python train.py --intermediate_size=832 --positions="rope" --rope_theta=10000.0 --batch_tokens=65536 --max_seq_len=256
Each number is 500 + 50 x the weight over its row's rms, rounded and kept within 0 to 999. Layers, rows and columns count from 0. Numbers have three digits each. The size before them is the row's rms in percent of the matrix's.

# layer 5 MLP up, 832x320, rms 0.0446, rows 334-489, columns 240-279
107:477483548486462494499546504452544516430514430527463580477458518537521589519505505548528545527503512537481520452567440600
096:524439534567523465539550434621501475467468573535492510439445470425523484525486535543458521507505471492529486570445519604
097:439460469516420492469509463482492440432517427456493471432501409482529540508469455438420488457533470483406467404464564508
101:502507505428485430484480537579502540515419501466539546497457509477542495394521504576476550445468469543616515460443511513
093:471495500474477537581450515488592464459528572580620512502447517520547542496463563494476509533497479531531408610519563441
101:558489524434585511603515491512487450493461592584399481485471505491440430525397518481374522568530566479616495431506539515
100:477520507532471501453531514449500515570540551437485571488443574444440503547519452446533515549540548583586442525524505527
097:493433474499521512540487543520545433470489497621579442463441450573458428474613540518446516490522497559536455472534568425
099:412547514482553498466477418563473481477555510545529506527577483460455483512510475393400575495521573482534535572470525552
103:426407506484504446523526563478492474512500497513402469552460514449645506406496494416451513433454490522525469551414478515
091:425456473431411495493465514519544551577578518478527502471570512514411504484508484570479539398527551540445574467528487488
100:451473442587478503470464440511543487586508500455505537498420415567495579506576391576542498554526417576537535535503451502
097:496435519520477492522535514568484507480522511475530457449498513528495444477473569531546511505466488516524555546507523387
097:462473500535505513471446517441511594466460555565487506469488450532509496487476476509536472502551532534502473562518560550
094:523452487482514604442525510536420559529533589547520522481483509465479430417539412459475449531523570451560495535477511487
104:556484492535476429465493450454544450484520472436543534521515439377528433543462477548509465552401574451580502586484560489
093:504447475452527633525619506443513450602396464585525444425459435572391476444478492547554461516496484501474470416506548575
102:380456476489489502516537549542462502478475491497499518537481529433459475503541447399496587550498458582548468597485465569
097:519580453475534431452547457465459435489528616452549480592470515520452485463582445573530572476527482433548595513499598483
101:444490505511418489443571536583525367566423533445502450486527442400472543614563540463560540469428461493458596412528547458
101:525524542533536449586438530505434566448464538521466442483526422523487470532505482481553577465483403551596475442471540544
103:528515492513536490363492486508607550439472485568440468571541446478522487531466409518480525461454447544573532505457482446
097:457528568546420517517446491534505569475493435440434431454562540545539373514540612513465488493525537497479524371523467507
100:470540451540466506474453532523557459517475518557444533492479500394474437533486500524361536429559510521499564488576505541
104:535539535614484573533506503496503541499516508452521472453501552560544527546493523478476453487443517480506489600508492495
104:485465560558425497517471447427627630478509460502533517533478516563617548448552475469470580538439483485496593549471541520
102:497534508479445554554555596450490529457436452547506472423592519512392466427430563427463565523566533491532424563493518473
103:436534477513545448534410543511524529466475460515449468496560483491560566501624499451616526537400454448475506553525451389
093:500444564429630458488561501454504544439502445538509559471429614531493522561481537465556499470500445525564503461451564510
098:464556546464477455487600382431497519508524504407490576452507554516470458512426536451567478468537480561509458377528503480
099:425560575545434521520527493484457520541332563483537440440554558511457470405528503481478526464519453547476436507484520558
100:595579538490537463517472504429523539413481467529590454482548445522510558595548559523490448531513606488489538509482509402
105:561457448553478559439427476543566520529533404517518498507516498475529509520500433562513473520422496495517520547523622618
096:441536469466573557510471543517499528448548475477503463566522492529558509578485457591501521494549474361506484527573556490
101:558471495508528479519427532491461476538399455536435509505486456531477535563581528451497482485571404442551508424525469536
098:555417503460519483494422574501482501512482478521632504410476503391548393471556622514585436537477526518548451578461423566
103:457502517473420556555469534504362487453419540575482404487495524503478530565492514515509437535475572535567460534560505541
100:541518443567480470484430483560536397477511593515508508563475553486445472511489633490491439404549524513495504480577541394
102:461527557535505514536573567495548509489548546577531511585568456519473457507489492593458668597446548446474518481506475500
097:524456504449503515494548558501546443593558439495566509579492469449470535466546545502442516560479378511551521394571533559
098:440508542565492503477486457478513458533490534503478601474391436562447531493448477485453430477491531481523500502518469531
103:527569392468487496466563535493474506452498438408450400622503443564467506528440445512473467533511322462439540457463476511
099:410554522414492520515572426472496516536471522520477536436555417494557486474533517520442490522555477544549570451527552522
089:531573456453461512495592425521424444552420473553490491484478472391452559461487474648479516459485479455560488530452461401
103:450503511458458433553486449443598544593542472447495540543455442411354567563580522603506363600550510525463465474510453472
095:483626560490473452480471433522563489515517529503524391437503473523477485471448451470440553480490509457520476459543523478
102:420463533430490420445490509547470518497533430445516495485550530503512546546398522515357366451494507476487477459507479522
102:492476491488384437509555474520502525548521649500408403538500484339515466541478508494474548594479438480561477485386517458
104:399464596488564410542458352484384519516458428485504614517504468509588456488528528469515526553449398487487437548501475540
100:484496532500532587451519514498424446527544499546404510483504406562424559505433516506518448541475449415483497574479539538
094:453489497551424567511565448569459423536450484541506564422514474496455564498540465595447497530446577458491462479456478490
101:518516546573425526441518510499554508516502528526571476422455546465535570508481568625482506548494517546417489553494557483
096:543487560484520462436490476605403484539521490463559523532509559447440494416511457566541558490554537506460604571552510463
106:493547470504464515342518433550456440519536499464456458385438530534412534525644428555420473453510541519527439556540572474
104:555511386454628470617518497454459534500532535395458574436510523490425501497443460479493520517445503488470555561507504406
107:447477569500477456470602524545505516592457481482464440543480562481472491456591454492548493502409523427426529532449491498
095:473484406497447538428431566547519464549508533627591466516455541490540448482496516558551472488551474598567515510488526537
097:412491546463553484533463548458540500479442566450408493519482512507509542497518427543534533465425513511455517511520567477
105:506493458492457385621533399483496550640426519500491495520462487487445519513474442398460507539415583497636462556482458582
098:540433605454509471536494452427542542475505550452474455544442583466603467591546448470553395544547410487474509511558459467
101:518503517465512368455503460466497490485487475584534554576482523401449517444490429569553506550433575468548405499590456544
101:470567445477488521520525537536555452440427546418526579548513532508392492424472594484394562539430486484492564479520490484
100:551464471469530533506510441574491532551527516536428443464441433497424510441467446518446472458483480563496552548489526473
107:551533563482510530421552523536529430517517516495529373476544532520398514492540430501483538406495504446577463492590513530
104:588449453489510506462546551566430471447517541449443533481570463452556423501494461476480426545587543480547562512471495582
101:501460570490615468517408567433536531634452519539400529455472507480525428460483554368482540521401531401444554468445457467
096:463474455519477483519508509466452622514542495397480450515437538422449473522492442585572507475438496491555483474625536512
098:449567465544492451491440487453365466538396483509542522512469449482506528477515524502457512422472466499478492476514476493
099:487559478506577476488541494522436460451495600503479462565556475379499520590489486491468492568434585506555523525465381542
099:522487380509366528502501422516477504557521553513438438519510418511564496488509541494515579468499519634482553466516440494
100:530527489487505501449544487454486584478536494479446402452531473501513486583514499446506489496519430534526486488514424562
104:477478469444506554463560466516485460501532567487535447503521428483537462459671351415515491579534428509498511513477407493
105:534516499472487453541463577445497484574469524502529492440507455523492439448539445507489516600522572424449517618389418501
102:524521583459525407474545578369411479474532411446414467513486438536569450499479485500565452459456497480495493468547442494
103:419484470538439515483517562554463503554564499590440494433457484575522363611440494537492492434483544509559519423438511449
101:526444525549545464567466454401471478490522497527599462593515531522493389650486321449529506497529534523507533581471469444
096:492512426544545429485487479552566531521523524485547480543418556446494509459593475544434513590501472510501479518513475519
103:528497490455474450558481491539544538582557503521446582422518473546568573488511540437507531499475464530495534466499506436
102:490465471546387452456491559499550479501505468549414462500457449511513417431500551540533553489462525443456540547436476472
095:382539500465448530395465519609515488487535590535491445502526540532472537524558476520550536468506533469498425500503522568
094:380577511504467433534423494491478506610536587498513480385524505504493501504495471454451461532415403489511487520434471511
092:546579406547523466494466576488618467516449588503465491459563510477555464522535525465465494436481447561505459472521529402
099:509485437547474499608478508443564473444434486458470467451529363520509526501483483431423546442448514522488555480461530485
101:460505465510481443515432422394401523461501558614462506491543512542502527497512466486509529334454499525425508421570478577
100:578464510443584482485618555482514452543561497554506502504507568479464377456468472492440423484440469540565547520515506472
096:525456444476509502569478461488552500524466569509511548537479535589476495506454453412475480525448563506465451577466458459
100:575419505407519438480461495487515482539521488484521536420516559562506559487484615390395426451448589491485509441527473506
100:544507471493470617526508584526526513477521540545465529514446438513551495477523543518446491458565578528469376523540457528
104:502484547471565547562555471502528611435424532487571481507494479476541468423486476569470568411540506497461664489549547437
096:443598528435530524437446520490525455530546530465473497493492538531450477443574596496528489537502458569605477576539597470
101:436466503511615500479514468416500455541599530556445430428496461489453460497450561494453449558507476461516491423530475448
101:481465440517441566557590486405508527536525558573545492413474543488527532392519491501581456535461477515507553488431551467
095:510488438503436502520461496523533578365507498502507502444543511503543528458487443459544497496442509647498500554504494465
104:520385609490450614549504434562471508434572521479484478581379510482454448565559431565487485434497506501472492555444560530
095:526431446576510483537499558552564526405518530504463468455380465504484514458486421475516534550489481491438493581504530569
106:425624582485457534447556525502583438471459515555544510460534540599591433541461532614447504556460529529490503484509506485
103:396484465502459542472496511532573472398537471494432475482531554491461519629498436464548511468510476583442594536471507500
103:464440441467420512494483411528471495423496447526545536530446458540491496477472493490478505503495449522571489546504476581
099:504423470491384354467548495567547441531444519422440483515444442435540541435577463513525503422493500478398526469482582459
099:455564480611510449531459538497548501533520470456491508431494556508508510530522584484422527424556554375580484407515560541
091:531517611439552496464470529495503529477433503469557504540553603449508517582543550512428464528508462510473506529505552465
096:501543498485561526565557528503585445517492524506547445556565541512577505415515481444482572448530489427461483527536588467
102:524493583480533609515569471481542382547509511521479532455503457488468499504493596477560404477511552476546500480456517494
101:475377487444448539495541435529498560589515470439476434590565490497441535453560543463472519477496526487531533480513444569
102:545473544514563461551506541514471492453464534598543469490463514510503539498487473494516552531556557554537532525519522545
096:580508436525482438614538391396493416633602542429439558408517532420487549523464542459474413461417456447400512489445441525
094:494567450506567485468418560487521517440565544560462519516531517522510586421595462510578515510544501562557454568456523513
101:482490494492474567494545525493453633481612539474517474528541507567521524437455478498534541538500384437470495479468613566
100:497519593426529471534491513517516375494573479550487583457532464521534628592459451568575476400492563476432495444505322562
103:399431495532525535437451526520393462492488505518501541490501429484519457520560403430538527601519509504458414456456405476
102:541562592495483550533468537499527476521474580499464542448530512423559540552542468435456610498435542455433417508318433537
103:534497493512675451478448462451547490469527555481515484536456528586484494522487457436448486590528580546534460503484483396
107:520504551511546452402531467502463500497503458480470428416527437546525435460510438592483555422595461516509524442447483407
101:449436469546546495559502526422413518346496500460387527588598580512566509593523513518578498533464535451533556413528447545
099:505455470412470496478505526595508519456503505526566479476535568553553475502618456401401447547498532536529622489544491508
103:503508480526538524397509561507342481458495520462518478510539504455458557432559452512485480483485603491485369528473486504
100:474597472508503489571499547521553541458444483496491507476581459569555557510521555526600546521527481482509437588524474404
095:429544487468486478483591534548577458399557477577543533480601455485616432554429561543434467439545443392503520462444505475
091:610519515542449560518511500489539594476499428561555512509571493548578431555481518579535412582474473559456531475580501541
108:510472532518531546523487507434518495524467560535498483448488547424447474470503547491460516530471539468530561514449439452
100:530553540538499478522500474468453536556551463425492601595547516480467517523461530563491507602499566484556528556462440471
098:500525501427566483491503610496557630638572499543517420486577456495508591599500426556459519484474455431431478541478385541
111:509443563625466491550526404549504526468391533481504496533476565478472506570510365516579441522533474559567547633497516530
103:534466516533434461467472513476499528491482553504512507521480529550471512496480409468563406459525462478554513496505446505
098:522539475473486486515575524411446488545567443508567483564465469532480511569494471554594526392532518542466515573566553536
102:544506578443431469475555444587483539570460540570483603484504489559487517529404498495499546526537548518549512457515559478
093:395491482573558452481460534530546579491404427568494389382563492619455603508506573412583502529451632492660468480532529436
105:485556480472453552383505505587443462547485520515483435394502548451446407423482521486483464533461537451499459501509576554
104:558526497562536470444402402488473505457527493495617552550532552533508428564492528546450398466580431399559532611586447453
098:497518468465453514426559443495527443487490443446440527468512407388511492508516468516607581500395555417542414538479427555
101:555532547487481454538476470515538506444457521546550399444491564493550505341579465520495523462524528467485506504572498433
095:535514534473471463526486515399540482479421444591429532505417498470394456583454599440456509518484508543484484447476564553
101:510428521466524542457532453473514517471540570509451526514554465372496462539523533492483507475513519517495547545462443505
098:502573548535574486522493515470501575520496528511592460524465552502449393476535571422431486403523521475494494476456494537
104:466460446412533576483441503522442532508486524537504502469425608471534490477578513430440594409521533430552542503406538501
108:469521481510552426532522499533509577456487476473481494440454513484479538501541531451546486434585496509559591466440510533
102:505506521531417426465484546441538511428530421488518567468420360505441572508436513448477552497481437464490540429559532497
102:437495533533508558441540527429478445469501551510587508460481419458548489543538565387577508488493508486397480554485494525
103:521492490445572488551585475514470512504489482461472403577509482546509473456516517502491485525527472477587510523416428544
093:489511485538485478519495568544510495515524507386477419515511520496554536462494526480500598487401448444432466509454475426
096:513504590457429499401531507537613597533514438554490471459534551411476578524562467566560453464493506394529574456476548461
108:601434438499650479515483491491502465546530537540515426566394456427453417439496482526501446575487583540534530537561493511
097:488514488586517505587453588435543535493514498488511477551483445458602557583497534451504567465508553373553516517538507458
102:528492509505489555539448521435582461475513361489494526523543403548520436525572532457410483528497498565496485516542528567
095:480431539473481450525479460385455521413610493630397413501459547523526482589511478454410400510512541488520430474448511632
099:406542520579471511538427481534439512533474470530529596505472474541455478542440553536557497519383444390444431598456444477
098:456504466614543524454431505454495466410471556476519564539465547447447478488466521502589523514511544483457507464529544532
101:513513447367527459512552476405534519499586573550415435435519581513539464535510498437451470551537523482430536526491555392
099:530505581555423552544531371487473544488385516512477604420494560409466444540563521491513485419549508460512500526628537496
096:449515523512471447490456503418493375520495487533450550525523565470538516562555464468481454410437560540532554567490495519
097:549523457524527554571434558400473493512480462626542449502493421511541458513520543508496488540465535544492500474624468510
094:539504540586489546536520518498668490417464515508526471545538531502544552593461503512503538502506436542537468495541491406
094:413592431555541494516538528482450456596517519480451587612509499536512449480513451554563389528427549465598516527486426443
100:481622467560508545501529525479536475469483470592420504534547520605472413510400515521557525506491458581446443549481526475
102:430487491404540543536511480468486520521508500472517500568558469436460574542512497450637508557599587533499552495560454363
094:467494465407476538482581531424495501493421526523466449540485369406532566624440456503521580501492446562560418478417571474